Each number is 128 + 24 x the weight over the matrix's rms, rounded and kept within 0 to 255. Layers, rows and columns count from 0. Numbers have three digits each.

# layer 8 MLP gate, 512x192, rms 0.0768, rows 376-511, columns 128-159
114138138110187105158128137114153159163109120173114146092096146129136139134147132089149114133130
152137135167085070114139132163153057159195111127173130094087079119099122115143104111160115121147
078101149120144105130083097159165112096149136135118158161145086148133116084138130104134133118113
137112134150096127090124157147114149073167123101142179095174145173082164140128128121132143099158
093152108092119101106097116140138126124117118061135125126136106121123161112142138132163143112161
101161125113122113094162129090106125131143124135119112138086099170152112128111089131109117133144
129096106164112117107121118135142094163093154113122122192140194106148152120133166092107169111161
158144141158139115137197139156122133149113102163123150141136163146128153094168098135123164140121
147098152104136146159112139098123163122125105124056122145141138135188130132154127078142093113110
096159130121149166100100146140149114176137130153123144157126149116118128134116165095124140127171
113102129128148078140125125110106131124107133129115143132125120144113110116158138138081124128115
145063122135133144155139151161128176144143097142116161145119144099132112133091128120127109102106
126099143146112153084125106105144128150104154101137120109114083097130110104135130094111123170184
104108176141112145120062125121100118110152150103187161173122126084113105144133076107135139111109
134172151117090139126141106149165128147123129150124138103158140113124156121176162123117143117140
156098090169134060155110123054127131102116122103138154145129107130121130136107124158114133161113
175113115111132136121110124114136091165088136158139105111113138158158113189079171132126166129127
141152120132118153128139154153146173123108103140176095138096094087111122112116133091118165098097
111163104126141154080132099063158166133115118095121142135167105085138154123102108119135148102134
116105102164131153141078147138145123091154100123094124114158107124093109120116119115138094146113
129187098123139161109160120137118105110158123123142119151114114154089072147175120132109151109128
122137138107132144098093120127144127118102156181123143154111118112157163104120122138126144134119
129125125122143108139086113167170151157163095048064128194155110154129139119169157156144197087177
161123094131124071133135132102119139131062161078158120132145147187118123146153096092147154130124
119087153103099122117160107181178109129101150084168119156179124106155095108112129143132113141157
115112103122129126075133131150143091119114129113137119108090134130109107148138133145123150132125
101088094135135153116154089129122152132132141105132137148166136155160128180121108132132131163137
124130132107145081135119152090127130119123098112148142153104108127163112131135169152114123128112
113102137172142097105120132114131141150142080129141156113173093105090151132113093150107136124099
129151103098121152123120110126096142164149094133092107136103072129157161136144146115121119105060
135105144151148111146157125082154137125118124115135138119097134115124129108159103160121147164162
117172132125135121111143117099104127110108098157130129136127124141156146100123149113146125093123
110126110141098079087157137160120092136155120109139143131139120148081139120156160135144162126096
152150134117100134106093104167099089160155132112168140144133139121163150110124123156116136118090
163121160113145102140134109107107084150143138118118141131134064141093146118113120148104143117143
169120135137155169185112130119158158147113111094123136170114147118171122128156130107157135103125
106143099148136132143117140139116114123090107151134130109149096120147167125153154098077119179102
125111139146167141113185134140136145115186149125159142150130159150085107100154103132122148117112
107113101133131130158146143125138114124138107125128145096136131152128139091112127147108115139151
159144146124126158098173114113102118138122167089124134149134120119132133152086122117094117117119
132135142081166116108129130116115097134150130131146145129183128140132145116134180144106117099121
093165139122120150166126098112135141142147126093157120138157133128106087169171111150102131135165
148099107112100150131092130144180165154126120127134184149165109142150157117132140081127133118118
135149111114093130151124139110121136140175094157103089130075139110096128134117116163122141064114
175157139158137132102153152131085143127186155118141162125080135139128113115091131097140183120149
161101128145141149126086127121126146175140125122131124140123093137108111092120160119111157131124
129127119185120122130135135101132129116155144140147135169187157105111148109131095110138154146140
155098144149107111121140143157156144109128100160145186150111115135108159120157139123156126135134
134145163161111127137113128146147122109102125145125088117126113127101127109116169119128115114107
163121161109173090149141178142142133106134074118155138175126130145114123133157111124093122159130
146105159120110117118110111138136111123117073135123103092144134148134137132144123151116131148114
136149147095108140136118148159160166144133105159124130142101127102090166147186100150121131099124
129102137155115093117119124114164106135100155123148136126111153122147199185129116137113135137135
152066182172129124079106160160130102165162140117173130139104117162110127141136094141118163158183
106147113112126131135110136118179126156140135164111137073114137135118155081155154151159124120125
129123182072100187132089115124125089143123134134128160137118139137161151157102154135139159141148
110126157153099146123130131120110120156134112110150143113134074124132118129130108149152143108141
116130143122148174130149133143105112139084149119156164108121149142110159114149140163075143150129
112151109108115092084098164129101091142153162135139130133116143121130171092169106152117147139144
126135148118124123125120121146103107157143091145115137130113154143185118087136112081128132125157
128130095097165129137108172150147150163115128134135117086087131105091147132140112149109134119128
105108136121104122078144130157096152144157155120114127107134127162116121149146127155154122125101
165135127109119143133110140137113123128103122125087093120138126127109096156135117162146142128135
139148148144168132113122133148127148134104138137127140142077131125090150136139120081145097130099
118122176116122135156145140122160117144105127116134145141151129105129130111169102114080113118140
168137135109105155158134121092114139178121093132090121137128106171121126167146100137078168110099
178131154123130094100145123145125122148123112153142156147119140134145160109139122149138077128101
107131164158095126129150129068104169140099115122100133197129142150120126136107163156111116147183
086126081148104131120109120097172158126152146178128113205148118116148115166200115135114119103128
153116141092119107151103095107104178190120121085133148163103108126121169117141125135111171136141
152115156145074177137091134084122122107081128118092125147121145166110095129117171125118142101119
133188132102109141142138135111129123108123113129121150111161145141155164158137096168149119094109
131139115122085154104133116136079152158118103134144131115149103116110129176162166076155162100170
149136151153120146157110168117158154138074154122151124098145092114134155117131140128127099129117
183109104159162122140144129136105118169149089117138134162124166096151146117157129115104131157138
119111141106105139156165149128172119132097104113146124135175145154169109155147125117128125161152
140112155131110148100134125115148138085121125152135134118123110127145146156132090121158131133114
150158126137143092102174125141121142101119145128102162117160125146137163131109129133122137127120
138148117134117113146158106153099131126109114124133156159110147128151137178111124108111138094153
155107156099133158142126129076115140131082116086129127131192112136100170081116070169080152118145
130099149113145133150160145134132113131100115118157134164136145131116155167163138162132101154098
106137095157174083119136119150140164109075092148148211117117118136149129183138115155108139135099
157129115115136124095126142100138117158070106132105124151119126139139129136148116137139163121136
149119127155137107170096099162129131126128129123160162198136112129130125140140087100140141187150
150115089149115131105129097126149127134098140100103108141134101095120133143096131160126162140114
099120130133154127094119088165128087137091097099128148139144125112136144133088074130120161140145
142156130105145156095149130141140128134084146130180147116103137161111144104156140130155115115128
133146109145124126117095090111172185136129101109175126079139118137123110121153142120143160126134
168134134163102105167136135134136136141143114110167150048123130141155131109112124128140115136121
162133144108094113121153119140124136124129128130112151128141150160108169115132139107108129097127
123106164155110122156074132130127147144110117138125124162138084133132139127149144102110085114142
147111127105170114100096119122112160143129105094132179113170148106123144127133117122149159170136
125103131176119117120138140093160139124124135124166158084124106111122125109109109148153143115123
164142137141091131109145126141102148121129098134135124123119101146155119131113119129154162133127
105127144121104148164171172157102102103094112124125129146142188133128096052139143106131120137104
118135150134129149171116092158128171081138111107157133150161088125089122141128130144098103095126
111133130147083103090091124131151117150143114136175113123146101104159156163120114152132150147172
091147139099167123152099105116099092149124149145135139178144153109153162108144172131087152114141
133113146137097067130063128125103157109141113089125182118151128098161123147103164179125144092123
083117134111161128128137140163186116152126096120152149134166167166130079103133097181150108082091
127090114181141153134171118205117119179106093120156111167140132155105100138129099106111134132118
067145129143110102141070119108113120138134095119149141123148085158127163092162139100138133109206
117124131140093120125123130154087153118120129090133144125182097128108184103150116101128113115154
145133101123093134144124133114090138131118149143155147111132093121145148180128124159148114164091
108110118115109142152101090081109153110135162101104144133120087142175117117109160107123139106090
127105120119133115119155137093128154139096104140089115155162116110145118104158168151092144152151
131087143173130101122120124142179141156092152094122117140122139149164138146105132144146169157128
148143132155087137129115186078154134117133103077147180116184164099097166161134149165132143116136
151147182128102127142138109140140143122097095107129161125126126097169119065126165209110089147111
131138106137176130119129124148122181108149130126099149156099097143175132118144127167139169109146
143106147103138089159194176118097126168109092117105099113154128138151142129105133095156134105135
104168137101157084108128104142125093159140143155152153098086147150130122135128119125127109147134
137152131133124150139112129103122156141124096105146108137120106125151127105145091156057139113113
138076124142097154135100122129129152092142120118092143099205125151176127157172112109124158101097
158112117114160109167129127138147126101125150125079126107090166140137112114177110131091104141132
128101153136144100096128129149116130172089091115139132127159096152138138136104142128147144149173
156150167134098137057136153124124136176113089121121135154175128092078127149181151142159089131135
125147107162150079108083124106144138153132107111146168117137100125167140105134124155146142122128
143121120104135103131147139106126175100108106154132126132074108161128112130142157115107196148150
137143141136086153135135131113121111155103144080127127120134090108119130083109136072181156110120
113155124140144144107138090105105136115091112130151119104115100143141137136177120108116121148140
113091148104094155162113119076177127165130136129115149160119134145142120139134117126122140092135
109086152146116152128110113117118167099167111137136136092119137135150116119162113091148101111160
098162095141101131159137087134155150107116110116098140126149146127169128117149144115152112153148
101128125130171184113114102123136146130094158158155103149146159169143094103094165109164181114166
126136120123115093112135155104149129104109168137115159134123164161168160144177130130125142130093
145126115111087159138108148099118110099086106138139120136163139154154107158147096123102170092121
147158122135094108154132119186151111129122083133160154153141089176133105112137134147101160112098
143156144140137110130067115079112138081127160121104107145134109156136134143131137121079142117132
107101163115121100126099092111131147111090083102141123099128133136093103135164127146153136141125
159099163138088088113130157109154096120121090129139148131132125127169168102134153128195140094117
118172160158137135136167114129165147087129140130198154124153076106100108142174110126137146143130
120122106155091093107160136110112110152124128143100159092114135114142135113154106113094152132134
123124082093159129114142148116110138171166146099095099138094100177099075103137089121147119111128
134108116130135157149089146154159104121100103149107159135176171159143142096169135134120114146100
156183115110109138118123129088150133103146144139129112146163141108130139134094161153143153133130
# layer 8 MLP up, 512x192, rms 0.0744, rows 376-511, columns 128-159
100156115125156128163160163149124131095146149165084102140114157131155144150135131143131173112083
127141144179091135152094119118106103093130117109146129140156118147153140150142155137095154150118
144109137147148111162145112154138175120091145111114097147098153107140166147158119140103138111097
125101174177159118100126114156095088145136125120155172146104111148168090151124102149134168101080
142103121119128147135147089127130169113155095099194145127093134122131171161156115173115130127100
146143194104119127151143131162136115140108075136148149136144122090120133144169127112098120126123
129132115124114095125109133112126115156105108122146151126154123101106140102098134133138137146138
160183160134144126126136134116110147126115160105083121143150152124140091123120089155157124126116
066166125120112139134116155161107149132062110070164142118157102107109182094128111124154143124098
129081128122143139142135190080142102117079095141124115162117171146099119106158119114112140162111
068141116136093163123089107100124139119119171136093160113170143154134157126135132168135121123136
154131142114160079137128136111143142118126142127099130133133127086161169126145128096164106122116
124140120170142116096091164150097143118120102126111130116080140078089159121101135149143077149158
124118122153163142091140140127150148142121153136114126144130102087132139147136114103131176147131
093113112121117167131108141105130117101086101154154137110156139120163127116128148144127125114151
152113081131105149100132162114170099129129104156155152138113163105141151107143118110117126085111
142129141099164176152145144138154134150132155123137133160130120104063084099125174119137136131122
106102145116112158124086118129139140116124167118170152120133089118172126119080126133139109134128
149132114113103138088082171117108111140114090101140148137135154108120088170109128114108106105147
141124114139117131134155131123107123151186141097105165112142153128166116117168112131102145131123
154118156119105121136143143110153099104148124118108112162100167133129108123089125117116115127099
125117144134136115121135133138103171097101103096161141131127143133078126195094147114147135113103
163122195141137114127164125146125122136083124099136143112138111152154083109101115111121129124148
107188122118133117146076142187139145156132116127118118127078143157112119196147148173148140112148
126135116148144135175137125138136178065150117198090127135138120125113105146130124137149116140126
130132094089111113110166166153121140126109157120151141169103106110118113173104162131152119155126
141116085147104147135106126137117145111105131122127092198147141145114104225138153130130132144148
151149161128185131121122096106091115124093064106103109151110116145145121127131155126157139101133
146119110139160101180129099126117141185119128143068109161123148133108146144086104107113170129126
122097119137122127087095106136097179098135091123093123077119153114138134135164103187118138116100
096126131131159152111092133113119118146144133116092118153131121133115087080093150103099140127128
126129137143102143120142102154110164148122141079129088137113128157115104175094102113138092141140
127138155118160137137166100145152147144086075147172118109127146121142104125124130139110096136136
145094158098183153140121083126167132158168164092136146150112152124105120115141116169158122116124
127166101115164122154116167155154094151119130134129110116119117133095118106097146120122151128154
141126127157107124106163130138162120128117134160104087134095145101107104169142151128134117143117
098086105125109122175126143127136122159101105115125148184128137114153112164106130091122137121089
096108113139135127153141088126138150156154128147112106102148150104147137143102096113078119092128
123131108144089096119135185154124118120163129098151131121097129091123107103165138135134129176093
141133175128093119147167138143115137116159141141123114100119132121108122137180142129104141138104
157116095138089126085087131109107134114140092127128105163167110157136146103154116166105146142129
092152119103156120133138100112137094122148157133139094119144139122103109152109121101124134125129
150116126123110109123092093118120136136149139115121118094092147118124148174148107134143153168145
128149162170127103112111112107156128125112109135177122042095159173077113173131104171098155140120
122135117075153166190159146108150155120127088092151128116128112120093137116131136117184116087127
124120106115143100118143140157130135134053140120080126081148145126140107155121109124075109111159
123118135148103107104122173127153148159115105120120146194118159137136142114140162111080127161182
165137091152138125107133134158147153117111145108136117124087134177138078142124130115134123104107
117152151134138118104115155152125133139099107159126142178127119117130138101152179139127101125161
129128098128152101146135139144080158155123113119154127124105109091139136081139126142125163165197
091126107093090103126100118159126104107126127123152149121144184091128122121077135122160164162121
139115112135150134140139125160103127127121164109156121103171102149181126106139121108133159117092
102133095144098117167148163162114096136126121144127123119132104142137098197103149128143156117091
142120113118086128156142127082138131148109137119100126127140146104090090141183152120115097112046
183153164097161116127145125081134136086112151139087117167156117104127122088131154127146174073127
135140146133137118147112128158159130095143210062144152146155107146126125153118147169144103143136
102129087143166102123122144162144116162156178132133139102102138129142181150113113136176154151137
083148137157162157112080141171108091110126117094114131095149139106117151115099153111142139111136
166120124114131138131119026123120147110095102106127145122132165185114104128157139108114090159104
136144089127027159141114152104141106118123156105139150148136176108106123132133110155120121118089
114122114155131113114124144127085124125161144149124119155139134133126127144116120125155096132152
186188160081126169103157126140166132108158100120104109062135084145169121165101158148148130146128
098117126201132125136089150100106132119144122149098119109104167089110149142127143128120140162163
123102126116192141123125118133113138167140104131150136152152117082174071105148105106168135136171
144141152149147146162115173174157182109141110128137111134152110150150118192146169113110140133151
124179125085156124153120156141148111108113164128097168137101096105096120068094158133154146110143
100132121150129125130155151156161115119130143122119120125139139106106153129121098132129113133082
131106116148154138112137188127106166153120136136184123134145133108133151133147108142157117114144
133129159118164107113127125083124137154117115135151116177125133148132092136103146122137136137151
157148125116052111155083115120158145181120088114132145141150130145161121149128154151101150168115
136137130116140162108138103119141146150136145158121137161106118109119155156179134105139136106110
159112091143172111139104137158171146132136174106170114137126149106117136125182111125144137101094
174110133135111102123149141106146088149142144121157130132121137133111126150099157144116115159152
137116157131117118079108115104146126116147165149126124125145130115152151102114121127129132091120
133125155105126141107140139129095135107121159158117131112128182114121170146135113124139146080113
086123071099141114109123114110155092141154147142141123119148142134130137145121152160146176126125
137133128146126142082141142156130142114117163107131114159134127129116109111133122095185104117124
110148107148135138134135111076112163093144102127105117174138161132143114137128113150082131078121
122116085187126105140163128172122067104133169130156095083104119117083117136130126110135102148128
129121126134101113120125128100051126104118128140110135113100130121164152113103134124111080099095
151146122140128134099112170091135124134197122122109136105119129128152168109135117110176125103128
175117135128114144152128138107137140135124122105150119082053125124134120138097098174113107119099
096174172126096123112104109129161099125121118143110172127153075079116119151134130137094113098161
111157128131133166137106083143134068110078113116123114142178080099118118123145087133186090148175
101124146129152134144137102123083113191132159105128142126089121151143183095150131119090143134153
170128112122158122090109140120083156111165124128131070114103161147143120167133118143116120165096
135135125108136145102101107176131150105126160144124153139157095145119113121138135111131145103123
155111124100121125119120167151114149144158135180112136149096096099124158101180099109122133136098
136131137128137150136098108126124127144112151149141120089095123139175157110192130131097133151148
123146095147080105117137129131066170127132133144144142072130116154105105096163123101107116175110
098116174118150094112135122122100109125204141134116170118136133088133151084115145121143126149102
151136156112085146132144105135109104123142132142127114086128151178084108134092111181136146140123
078121137143150155136103105112102125149116123122104145132128148131149142129099112135186148168109
111073131136120088125101153124142107145099124155165141154094107123140096121147175114129096099122
098187155116147108161114112128129162133112100153130145155107114103095155104150143136122094121105
129138138161153131089153108101115135151111147138087133132145159171145102124124104103102140171117
157140111126131152100132143136121107152131138128117140137148113076110139136140097162112118143125
120121129134105114138076146094126101114117112097089134176135177103114111096130164112133121146094
143119112145094107101095139145078100105153165162105115114101118124107117128076123140081072150116
110111155162106072162102143131100137115156101160148144163101118158148150112121173150137130102147
110089116116156163107073100126141155137120130133122104135135158105143128148110121149155118147102
120134166110126122122113155083104125117195121112144124147134132091170123153102105147103145136123
101150162144098142149130109111120107158080082131155129137134126114106121131130099119172102120143
127077125125124106162135162134121080119113142141134127151133149157102096149124151108139119120111
119116079089077144161110129134145106133100141104167149124119150124126093099121164120079166133112
102106068108172109143142110126089140129111125122140134097108117132154085139114131127118146145131
107126130153140117095115046099100124126114115105125160150106139100104127129126128135123123135138
113140129121090160157132119133128120134138100111141121116082151117093137110119087140123137137122
102148107107098140142111144165116143141173174111142132119119150115138079091135113113187160115109
148139161174099130142139170142139163128124109145128118097111177116146110160108134141106145122091
121134102115104094117110130149121074133142155155147135137110138141097106158103094157168170135088
114107091163136149103132171146093153131174133172116141126091097119108141157084102127098106147140
153119094144123147151132119099126154104106131162120133135073143109152143141127074146143140117117
112109095131142123151151102126106123119152122137133172161131099108138159135139131107124096113114
080118168178094109108122160111128084127102132117151126118160132096112128126129135166145102177171
148106174145132115105157131092085077123133102131157135129182117151106171136106124110075146097140
121143151128132082148092120127139122108139113127095145127141119169099145085159129137132134158132
174117115118155157104158123095158110127188136136142126084124105109145145173104109130124160128143
169109098119156125165127123139112169097118159100116123124110165122138120128109125098134132152070
078144172120128118184096140124201108123085107101113151124101132137090134127106170144092130070102
152165147157117098085106109104122087119176134109086126143095153120143132154140101157123133164146
156127132133126135109141139089122148073159131129145116139112139151122127149117151193134153152105
118183078142121105168163111104069125102149112120131154098090123131107139104154118094114111123151
154096115142167115109152119117169125168098138141084135145119158150160194133149132149137102135097
116113166080174148128124074123116105147104158148159116091128120173139112117106102132116150130152
127109125152137098076124129121144136111139132121126082126124151127092134116149110123151127127158
114108133096149112113154139124118120167117144117128105111116171076154132148170125188137106120155
150151098126158106115119152123111126186115136118112126122096166111114173147153147121139139079119
151120065174189147116116110110162102093091144137147134177099116097085154167120118141111139140145
100168156121128171125160114153136156125124113107184154123129111178122092136129078180095153154132
139136131111126084112118157145161146111102105144149106120164162134158165188110126122100134140142
105124128175112122102125094128132117144161198162158113137165121100154155099130129119162135106122
100119124113103120151113091125117149097141056111135121139074148130188141100113116140101139144068
094139137128098103133151129110150122161137123153104123121133139133104157096135190124102168103127
116131144110120159133155147099074124142125140119141106143112157137099149155125138124145135073140
153148157125118141127156121133156146137119088106094130127120136105114113117160088114094138094089
# layer 8 MLP down (transposed), 512x192, rms 0.0734, rows 376-511, columns 128-159
101195181110169146157126127098144137130144143156104129182133145147130131144082108168132079161119
167151146094138123069137160149086115139110140123160151142113148124114089126122067127117142106135
127131123101114151118106097133137153110133137120111124085132147117159118158109148138116111136155
091105176120144141086116169123125123105158139118087193096124132148145147109099112111131126125115
121123128152151127155125123122132097139143136098159127140132137120109128178140167163094129149121
113156105127112141152132143157118097097165108135154090132116132123151120130085155114152135115132
128109132183122090110133141113122126093127176135112173115145137161126134145133122156134146139112
136100128110141137131083089161125108119117186167150151145113134131109116130154141091163122109111
127091092131097110140108162097131121108139077128145145145127127184165143121151140154132094118160
163121109134125134131139145144113089113144153106172149148075115143134102148098117139090159121097
077122124110120166132114151095084109153097143168118101140149125122155134100152144140126110110155
121140116124161111126133144099101127143130158095070156123134086150144111133109114148115181138113
152115124119068105106147119105135170157133162092095115145113128090153094135144064129130141133128
105123097119086118088099133116139130130138114134095104146141127147120118147172171135136097131124
121114110114124111125141165117082158114116133119098128124156150101127152182115152143105123165116
094133145124138122105157101198082129151144110147126089111124148139135165136136166159139119135131
142152110150174089137129132148148188120102129120137101118082121169125121125144104106104113132138
126123120113140095130083165110136156128095144129139098128137144107143116121119143109182106175164
085124111116175120129131106129142122107111127126128123098130136163125138136148122143146171136103
093155143116101133145098149182133140116188116117104118154129151097082140128115164102150133151152
182142121123138150095152170119174147127128160098132093097125112154137099139145122142096126134128
148146127144101087124120138103103149112125119106127160123110153091131159135146137132155083143089
145142105170124117105140131138153126126111119151164137180132137111074113130159162115153133125125
129116153104135115135115124128105152121114111125144113124189134168170134189080149131134116115154
144104171143137167164146124133140109148117123087155111073083156129145142120164130111058129115088
133158164171150080119119076148129110119143121152139084108162117117117114121088124127152132105117
131155133166121116144114126125110130128150118143126115084125151139120139049119143121141157089131
119147126057165173102103117135141150109167135106077086150140117164139117112108149116113108084157
159098122148159170140119114116104133168114096148130087144147154113123100118102122142059132153168
099129127186118113162105176146141147080143122089131141094151145154162116081120143121140124144125
120105132168147089120146140136122139108108096104079080126137170123101133152139099160135082139102
102118097124092187113130127133153127174089120124127077139088131167108154114166059137089162142164
169103123152114121141159128143103131123120095119116107132126142112128086111124174129101123118138
137172109141138150116155152167112151102155104098114076092112115141116124106085147139129118136136
143113093119144126166109125130121161143085120155099108138155162119134128098130115107118116148152
111108151118088110109081101139110125114097124117151173125118118114126143118143123138137163181126
151169109129106151116090119080102117112146088151104111127119116155111180114098124083111107089151
107168120134147120106101127170091082104132134151153128174107134143170155114111141135110130091065
144121092114105109074139127117093141097141104169159113086129139136105137136120131129138134143150
113094134142098144119133074112118099140117137136122086080070138124106138132133147156105105086138
137136112139098146169114127143148140132102120098112154124096134130103109146140075119117131163122
069130143109168101153136116121110106139103147104129130140133118129149120167118123158134151141151
111121127154131130178122108147142122122168155095154119119134166129198123108084165164126141120109
132151138155136097148165102149117095115157101090108160112158141140111113123133131114112147136161
115143145130142093094189168111124127144143095148107131152117111145132129139142068110144099126140
138150158127152168107116132125131142128106079157101086142126107133108121124127114141127138149101
130166126153182129123156086130129157136129136125130159150164154127148183095107117075122094094096
111109107144130151116140074158131097094113172124134159155125116151122136125100132195153103138099
169116105145129151123128058113146124111136148124114120133095118130095128156116139139152139137119
126169123113127119103105115126121156151146110100147158103119109075140123079121136090106124119127
142163124145102148140147166141117094132125190170185103088130075130114125138113148092104151137158
091124148129166143112137108100101140176147106179165052159091171153110143154127121121120135105102
166129100126128135142127116136066123143100128160140131075140164105129154166125166152140129092096
126074175115150109103157125166118089095104082106144140153154140131111151128096089163137095097156
189170062082162092115143089127115116118128122112148105142144115154094136111112117104109138098134
111099106170138086123161125139067145093139131132112159117127120136128102084161143125131144185130
142095162159176130169143172152125134115131129095113146124137100106137183128152130103150157110107
136132131125160104125100094109189115101127158087102150117089127112142116169115102114099123138095
127097130145119126139100121126102068160122187098103133126096104144100131153141130119142122080088
117099093145107149077119101163076103148105138098151139128182115140095114129113092105107147110104
124153146116115118138141150119112114134117093098173149097094112099173120153109116141102150135136
152122123161136087125106132147128140120118115157117185125114137083160123129112125099128139125137
115130168117177116147097115112121123119082112159105093112168149145172144125151155153132137111107
149141097108116143128106132156152142122115110107128137178160160129117068112117103121100145136139
078119113122161128126178141151152145147160125122102112129101131177129133123106138139100098152110
155100142148102155146152097088131114159121121134178156109101126144170148133131154088081160151114
153137134140095168134138088119123166119124144081121078124188162096101169125139146166109137163135
100160136133129137112122116150119090112147116115171135123111133155138056144111119124130140091138
081172123140106140156094115142139140107151146104124158129110144128130160115138130077116106102094
153148123132153092104109066122093112154173082106102152134147130136168133122104168137093113140166
102145069108117157148147161151110106195095106137137100118142135152162115107150127121134115168118
151130121118106149108120159121127163081135114108120101105151112122168124139120107140117144093096
134102117142149088141160119126124150113126156114112104148168138135092164141124113103107111134136
155115134152116122080116177165156106138071094098151131095134158112132177137132152133124149135105
140077113137158116112110121144144090098134126171172138101121111131163163116111093137171137150150
118103125109149131123157104107160109105102119123113149139171132139163151125129086131150129184145
097117102137119106124154108164134169200173124096123152166133125156138113131141116114083127110162
102109096108150092135159069138112146157130145139118163123139118120164136129112126125118102140117
122127140095104158118112113093192150129142141099138133160153110144191169154138103149069171082160
117107126143086129116134071167132178097146108164138155118128187117139119156156122103102133112122
162145151124160142115149132142123143101109122153155121170151134086118137157128119110137069121179
133101150129101132128127123101087159122178088175096089185121140145144153096121138109162146141100
112144082121138158140089137124098133159092089159138121097133118133133136111101123119124137103094
152133147120111150113153096134109122146138156124104157098106138122163122175147167128153103111146
134131166122102120118139125089095140161124128132112098181177141116116136131127164144162095132134
109139137168109171162159200134105156122178155045119114088127103137093138133085137116072091170122
175116111072115161124094090127148158116118117133150170143128103103118116121123147123136158126083
072130169135123117115086143121158149151122122152126117107119148070128147110150145147115140123100
095146157104144162100107105118147164149124124095104155128072112151110101130115116112097147132140
175104155107152114124135126094116137126110163115151150090145117125139118080123105155156187114103
100100120115119157144140135098149139143118162112126151128133120087135144106132152148149147128152
111104154107157166114088109127102098106117107137110112122141147121100119142106124124126114113135
127109109084115136174111160134126119107145089126108156124102120112148120162145100117148146147123
165104143174171160122137166134160097129122152162110125087134136138162114131126123147107139120122
091132086126105138119095106164150119156123097101120166088126149148111132138088114139114185112121
117149087154110096110090136146121100103128120118128145132122115112168158103118153126110147106129
102110119094139112156151138100128088116125144107132111143131131152124166134085099103145118093167
105099143087108121140131115128184131113129124164121128139117094079135172128134098123125127129168
109103169139102135129136081177116083116114114149127111155111170141135117162113097117157104142147
132102148110103150078135153140127142083151107118121156132115118125131191116126086125082167153120
150124126109141164119161099127141156162108105123152176127119146112107114084130142161129141150106
075113098168109113117134075154110141122126137149094090119171169126118118128095176132141135144130
128123108102152111126125123115135128137137115102124088132120127160125133110148164116144125122137
130140190162129123129076112158107154136130092120142094098134119133111163105157129127148110114108
142106141114109141097091125152096106168152083166171173137084164156108075135159131155039104138152
108159119168123137122144106077131148062143103127109136085117100149120142099129107168108102133118
133114150159143169138143109100146140134136172142109133130094169079145120088136100140121128133104
132134087125130128133154153130083137110100154182119134128071112111152114141128163093135110133131
104130154091134146124165139124139111148109154131115111102135113118140087129142096148151119078141
126144145121177112122116101123143076116178124160100103118095168126111127130139128134129111113097
134109169105138138122116096088182110100154109124111132156122154139159166096135175126136124110178
096088137130131153123146209142103140069146130145129106134129162133129117113147108091134119071118
109108085132146144127039110111140114108084134096161092145159130162121153169165135103156123159132
113118126133189105144114090136143087165128116129136154125124120093140152183154124121122143133147
134110121153108127108141164113143134124115123118121141143145129129163120151118120175076113100160
122111153114110118133082132109088067147177072144109113135149140125109105119110144125143112128133
113099104134168140118141103116158138119089113086120136080134128103162148099142112095108181124119
095123116118123090146123102146120115111165086163136078133136117129136136162140102123149141112121
115136167131121178128136146131137085168094133122104129150136105115185167113142108126145133115166
126123157134111099180072085105105124100125121169088086140149130100138136105146112150157114132191
150097142108139122116107139156134107133133123146159202106101180084118142111130116160108062138127
091154117167067097123129126142123102076153088059116166142108142083124146118142124135162156111109
119159141141125154143121122136139130106103118127090065138141131141096143090122163110128130127179
140147096091127165105143146134144096112148145079142123129101123105115119170142135116135110123112
159127109143104179101105110112118159120078158126102129119132130193128124139108155125144141117149
116136103107087130124134091162102151185135166162130121132126162115128118105122134130104074103125
113121134160118116096130129148087141142141147144176132151138086105093108126110147126129141141114
123140159098102098152168148120144179134156118176097110114150128174127103175135146114147069109134
111136120102136135104106116102138124106121055129141146132156152099138140131138137134092145103157
114164142179155122177150113179126141085169114129135094146145177159131135159128101127102125115157
132134085134111152157097099154158158159147148097150152118137133153083095125162124145117122143111
081123126175120104155126127131142109168167133111100105097147140150132104128124166123086113114142
153130118107126117114100166142141136111120136163143107156097171101140143133098157152148142147174
091143106144141133123110106141088122139130124120113118147176148082137098115088138136135159126108
140111092160134162140129133141078114106112115147143105117157152141186155185130122115107140155104
091103137126169101094080149151142159130127138129135138107112108144155176130123099130108160139128